Part of a small language model's weights: local attention windows.
Each number is 128 + 24 x the weight over its row's rms, rounded and kept within 0 to 255. Layers, rows and columns count from 0. Numbers have three digits each. The size before them is the row's rms in percent of the matrix's.

# gate: layer 2 MLP gate, 512x192, rms 0.326, rows 219-249, columns 64-127
# up: layer 2 MLP up, 512x192, rms 0.336, rows 219-249, columns 64-127
# down: layer 2 MLP down (transposed), 512x192, rms 0.118, rows 219-249, columns 64-127
gate219 083:128150119133154193155154138128106127144126099140091129157118113130147134117114124143124135155107170191122115111118109162109096118171095142170185112120125148124093142119149146146113139154112117
up219 090:118199126135143136169134129154109185148118153128140087129141150148113145092114112106141134126145161142138079115144182170104136149160139133115141082110091165130116144129168084147147174121087126
down219 081:159141154125127106138156152129173118118093115155115151137107109125114155130147160090090127128112140117140128190132147117072158130169110139113172094113104141128089169144146135106161107089153128
gate220 095:109150117157097158141133161103131086122093098151134153097133093109127156156155149134153122123139147108129157095155152124126093093099135115128118106121166137126134103114122098095080140119105101
up220 099:134177119167112126142097147117134122122155144103137140149139130150141094127116118177202083151094133151142096115119090100098157170138120109130128132112136169130187125131104145127099173146101137
down220 098:129152120109142167116137112093090172090123153149154142176138130123171084070169093121170094125137103085114148150110145129145131101159153140113167125164125138137150166142116100121146122164115113
gate221 086:113132119134096144129119189094113071121163145165110198132142132113131127114137136137116112200076122097109137112114118139128121138144103135114086097075122097148122117101133110138154147083149111
up221 090:175155121160145132118144118121129130117152099153159156087175119157116122091156163116155163136135122121111136153129134149106093101120129120092137106104119112142132124115143082139111118108124131
down221 087:121138122144118117134104090088107094090149119111153139151115125115156093116132187142164103168176095122126149088151111097102154166121141140100077151094095147134092149124081107142122130127119108
gate222 100:137170163143139134095113152161166126125124142134142126090152142134093114138128099159109143119110140111103102139163078112132121121110146147112133159101132107143115136149090127139166142094074120
up222 101:144131088114142132124080123131140114138147122158102089110135091166102136098130088101147098107153150122157131150132117081139147121156099085145121118160135122131123172138133125121174143115135100
down222 104:117109132106137105044142140157131128170197145131158128110117140080144152142106151128122095142126094155071135137107135147122084120107148122148128140093129134125095116118187116114119130097150148
gate223 110:139153068084098120121128163163093100161167093127134157145111139141124139140137152158156074154112141103103109159175147127129080133144138113143186106164124142135165110111140130112142183149110119
up223 098:131146097112095105143139135157112118182107118115122140163108126182164111128105159125158130091177129131131087156149120113099093122135127162163116116127095134134116118101126080098121139134112119
down223 120:117117114162126121144132127172131100122184137131132122139123135111134157107120154116103137136134118089084093083118101115163095152126124130164114134086190133057110184083121149116086123164109137
gate224 093:122163134141095118109149140129133141123178115149111142141157070119158155158096094142105109115126162083116163124124108104174142080152134160123161165097152073089118140124136113105134133122096130
up224 099:127112132122097123168157094095098119154146108120150124096101140124090104135135156108123149150110126094141128124167166135115139128145167105180077131123109140127137121116123143165106161115182118
down224 099:159180079086173096083145123080125143128124124128098125116123162121092116148099152156106130111102120137159136150107142110149145116157106109080150088140134110135112129138144159130111111134142171
gate225 107:124118142134129147106112139099146130131153167083124113151113107053136107129116147136164110104113146113129139165138143105106061149102131135138112199127105119145110134108122110154127171115115149
up225 098:166105141108144138211109142121091157140124164141143150086125143179093115113130135151148126131147113121123128094148085115149132146157178131142116099139105130116127119112143114159078165156141130
down225 098:116146130138123125126144099133162136122108148102179149147152140100148129141099131124155164118072148132156149088143115143142044132104072133123179142141119080126170115157109173145134134120097110
gate226 093:099137122110086178116128124128149099117114114140167137154149110125167128128128064111141137098144145137141141083143112165093113148129099167095097113110104152132179143127122133113106125143172087
up226 097:122143144156189141128101126127141114092135081119169144123130127119137117091171135137063119119130108154114100133127088112136125128140163105164156143130105134124137135088158108147135130088138119
down226 093:119114129100128133146108122161150135112124068161144097146127109152130127148125124130119116122094116135180114094118097089119150127150150133142114137155108133165152155085099100132176131092107138
gate227 102:136105078146137132140127138144132115119144097170134164188183146125118150149161164141117104130140128096127117143102138115133076151074115113107104156149114173143142106095159159149162152129112148
up227 097:118108173163181146135098120098158114125115133134116137067068100130104090142123163136094147144124123122129107143204155134168136143158133138116131157120169076100159157146112129160154118108138107
down227 110:118161126158132153143101112114164101133133143070159117130136166127101156213144094173136116083139110117132106152107101143169118143164131108087134129117113177123166134143094101093100101120099136
gate228 115:109169113168114096078141154104113144134119137110132162145108146170104117117142130144154132109164115153111128164111154145130165091127146105183110119120130119139117113152099101155123118156131145
up228 109:125141134156107154145089121094122112078154141101162117101142128150114119111129132124116114107163138121086116075096093139110130122121126148146109124135134139135153136117155141124103099148125140
down228 099:113144130125150119192137137137151180105138134157129091117158160126099123132133103099129151155117158125100129117118140121139097122110094139096116105112124164159094126139105121117138177135138115
gate229 104:117142110127099107152130147126102190116184116136127125144177177126101148129124153115145132118109175143141131116131112160146107170128119108147140098170137146131112123144096108148123125144130112
up229 099:115115123130133141136119157105128122158120107159153132137139108119122107105159133138158138116103093145111120132097122088139107138110122143138150121122148160136139164097104123129162104156173114
down229 101:132113156143095103093114142138147146127143093115137160121090106091141151076135126151149115152167116132138130111123094099146112148158141094150123091106153133098083123162115147172148102143117072
gate230 081:113134147134161109111143150174091128105114109151102146073141127170127123136135128201157137158061105157123108090137125126089137135107086109142160119138170139152133154131128104150134077111152150
up230 078:148145160119161113113175139169118142090107132161129145096149124155121135129118141156147097174106070143135128101125159123113109131101096134153147149148129136195132120137156120129130078145134156
down230 082:099121132142118125128133143143074098107112091193083128113134143133163145106168177114140129180120155133152094138134100136120122169100168122130138159143131115153132122115169117148122121114136160
gate231 082:107108150102116127136098115154182136120153110108171180134134125154159119172150116111165152128111117100113152099104072129138136093125134113130111105109107128109118103166175127091113123100123108
up231 086:109123128104112084138185120123116127095143139087128147164129143133135124090125096069173104179124075105152142119110120145151145090125166117118112091107108150159124130119131132173121106130114146
down231 086:097155106107104114163089082148123152118119111135175131145103109149119099120113168115110119156188112146155129161110118119134084132134140133150135136103131120092094146150137122176097122110145180
gate232 106:133120136160135095114146143126125135100142169186168103132111165083131131128093169160113157088171127080118143121143087140171156114089108117156130093097167154113161179129150129119098084089121144
up232 092:141128143134116141146136120039125080122128086119145094112138106147144133122128133096098149110141114163150118145122157133132149109170118150109150085149141132099124117129150151127161157128174128
down232 096:156176138146114161147142130144161140123141132175121126131137068154146137150115113133138162144145161086168136184116169126150146108130113137121151154147149110109158171093102143129108093147142140
gate233 103:152125125099113100150141114126108121143153126143100125092132135109133131143113086119094160090137115124122157145140128107115151141130145110080121137121141173121116095141165114084152108124112149
up233 093:104134107164129125106159145120138146157086145143157080109134160136151138125156143133166147129141102174150112154076111152174148105137130159138162146131147122100122161117109155135114134156091100
down233 105:116171157113112141100176177130123124122119157097163135107125138108117068129067124112114132107115095124102164148135122158114135177125142109124144126151110121127080147126133108169099125113126121
gate234 099:172090154146175119116161149151119098127123157161157158157157114141140096131186137155100141139129121117115123125136132103110124136118164105130103121137096119162121150195108143152141118143085112
up234 102:127171146170107125149157120100146162117144135112133091171119126125113127108126121101080107140116138140131057128108137128092122138163149134129173111162114105122134121171117131096138168134139151
down234 097:119145129154142149142162165106138118146100116122128109132131169116138126147131115165148134114124115136147129138122173084128184165131177155137111159113155151148117179143126145145102065162111148
gate235 103:102125127119114144108138155116080119116146137124119116135154154120124113136160146126147148121138105112125132152125095145149118158118138085141130116161124152129108073123136154155078142128111113
up235 108:136143101147128098125154114133143138157123095135124137111144105135185114121187123084099114126147101109131139092124151101109135137142109080126146085143117151136074111158127137095099073155114125
down235 099:138130141149129120169097136164098155136118122081135117181121125174140123119147151114148142139121123113110105130140124087076149071133191164117116136120084127166131150148091152096140140115139137
gate236 099:137139107126148086141127100139156120156114100146125115137131166145160092172131122141140105153169153124130131111102105126103170127132153120125072090155161070093071114113127137134113074128126180
up236 100:111120122090120163118132128092132122122178140097143183135093107137151154127141139132133143122141102139099120114127156133107147082106130178144129146077131150151173162150140125110161118120165123
down236 101:147138115092120116180126137136131144130096108137064090125172164122121096120143098110106102129135112154158133120128124118123153143109134143129133154162100095150101136182135089140124178120089111
gate237 085:134108088119127155107139189144126124109136117136127068151114160091168103141091134105120164140092159151168175143136106109099143115145140117104064121155136104102121120096127155094104121165108100
up237 094:116137113124123129101129124153100192104129171126131100121134130138090116141135150154131173131118122140140107144126158133124117136144119132080082149161096141148155123108162144140126126128083146
down237 087:116106130104114097130133081101156154140103090079125130116135138099131127091150121086099123153119124136132179123145145180087143131149121166098167113128167195121094129150140124106117102135183145
gate238 064:044097154128118179167106122113151126150100156117124130115134106129078099154099123112125119147137139143106142163134134133072130101106137159124116126168149120125137155114148122133132117145087106
up238 069:119121103106123124107120139134148139152150158168081159089143131140145127152145115136126163081113140117108091153135141140160124127166130132125126148104169108152101136142140141130117102133061095
down238 070:129182168112129147133090173104124150132129127168113111108100130129129160152125095064079134101134133118115102115134107154123099126135108166164162121099152133158170123144123127100140145132140162
gate239 097:090164132139184120116108176060155105144127161134157096083149109129148132125118138115128172136110145154106129118153165116090146114106145094122114102155115090075128138101143132110150134144130098
up239 105:101147095138114160156120087121129132168128133166178102102143139134102138135129120140180096103119108132180104110083135156131184097125158102138128104134152153097093112077135136133130128106124144
down239 100:149121145133137140149102155157115091101169113150085133119117121120136154084128115093118121112162115117155095139151137090152160179120157110127079147102127060141140165180156092138131095123164125
gate240 107:112138130116163154124148155122137131126122135133123120101121181172126116206123131130124159145078106111077127099131142121093138171176126136148145105146122117123149119090123185109117122113125128
up240 113:161172088159127151133151111126089109105097103139116135133110109141102096105152139131144162116135166100110113145153164125124142130110109093107111105093153161139144151130161126156091123143177124
down240 101:114117150118142127091171135129090137133122131148115155142167152123117104147112140137116092158114119129100118116162125112121094125160095164129129159112105097122183150124100102098103152118084089
gate241 094:129125172131100112146105147139118128135167130147132102106107160178185138133127140103114114126095178120141130101151095120117102106123151145119120070148086119140108084130117145104108128128078105
up241 106:140121103077121161104107087128157135111114164169123128099153155107155198126121113087120132151126115075158122164109140104111134150124140148130125096097115092130173106114084146107136121158121112
down241 113:133128156126125153145101128160084159119097134129134177167116124159131120119145092118150135111144098163125132117133122180116199120083178178137133114145123118151109118146136129094124159108161115
gate242 104:146135144129126124136089119142109113109131141154132168125100115117133136114123121153102107089118134151149132110160162126088107146147148160130101108131143118137087123165155083136114128100099093
up242 111:109127150111147157150149135089126152099131131105098122116125106123107121174136082124151176120168143118119140129082169114124120097132080116107132122126141122102163111096116169123140165113138144
down242 121:115127108174147122142128137167106132122132101129087129119140104153169116079116146127163108098110086150189160091122148135117177155137143173136118116132141123170156130136139121133131148103136088
gate243 109:125126152112122100143132146144158092121125154114097103106096115154105100088157086126125141132111149124111142131102105089123074129126096151130120136138102106135123124103146156130121136130081125
up243 101:149125112129139117134151152118153137091119078146131167137108097109136112172127111113080137105107108111145103127190122163133179129103132097106114137105113090096097106112139104093135135185108095
down243 101:109191120131125111142136127151108122139119142136189147103149170129142123156143100154120120093118101166078151142155105096124127124127119138094118119100095111120129138152119177144063103087131131
gate244 107:118101143117100096127119100108106145177100118131162130100119151166156148115075139139170109075153119146136094114098142127101139132120153148147161159123132161088106096134146088122091118085179142
up244 104:173120167095095118158142111168140102152065108161127083121087119171116137122118101145200133071133154102134120145127123127160129127121133102120173093128142149149081089135115129101114064150132152
down244 102:131125119146128133107107123101125107128125079083154113153103124149138129125108084136110068128156137129158163097115176150122118131161084125118133153113144153115158104134087122064117141137110132
gate245 105:108166131138116094141117129096133119114096136127146125142104141130121091171121145117115082115129119163133141149119147143134141124143104111177137096156150135140136123106127128116122116134134175
up245 105:126141161116121142181128146075127109143126155126148133135148164115144100127150134164122116090106133155125134146141157148131138121146120119141094083149135164093127120128123151138141118129169116
down245 094:111128140167129156110126163112142184118124130121125088110144126120122093096091118141135107118165159089109115109130117103079113099114086108093166143099135123121130092126168134134121156087111108
gate246 103:179156117134112097121137145113127113147172120124122156127101124119138085124141135130126107132072113105139157117125156138137139125105171146127144199127100135180135119105116132112137154140149090
up246 109:170125163110091108131106173101118138125161141159127141125134082159128129111127128154125102148130132153125130157130109135098179152099128067162117108167161160138095084124169179141106165115150116
down246 111:124146128116144100115175098125123145111067107136123150097149126103127126140118105104109126101133139124152119087128105143129116128118089080121146104096104136144164166136096144124113099111155110
gate247 104:120162062142145126137109102114153122153133130111110153120180137151123106133161149096113128165145143153141181134124164137126108119132152158100132124126119117100175096152121135161145121083159130
up247 095:113098130126095126150100166133141117092174136139092157157093097112130125120161096198102155106141141145152096148093104135139135126148117122113101141110117076118166080174113140125117132142138080
down247 116:102137126121097161144130101144169103128145147114125152128150121154156119121137144148122116160133098108149118118138134116108182123139126108107123122119098118140112136100092154118080134090099156
gate248 091:125186127152108121149190118138141132121176109125110100103121151120107141158140173132124162119161138144135193102205082139109130118128107090164125129093129096117118124112094148100148127109112185
up248 086:087127138162117097141125141147165116118135135136130123112091130101103165136143137129160147157110134146149153131173092137107131094112099117140139134078149134131044173086172133158166140095147123
down248 083:129171118146141136147137116120123150147139101155131149083091169124076162108157126121105171095106148118084135131120120124121143130132148109076096125144096146115090139149175158144165153149154109
gate249 088:138148122112139129096104142105141147145142108113091138119106144130092098135102125086103128128095135130138107136114138116099143092098093169120126093156168167116132135151114193120137173145151130
up249 091:107153138137108138113118134145196127113124112141144118136117140140122153098126136130098127156110112124105129142127135100107161125094121105102144071110107168106151090180093115148105143127145100
down249 088:179109096112155118105127129147149134134103122106139141146081144074175130172141129178161182119117100119112119132137120158172125138127106170128136135125154151100102146096130126140120128188136164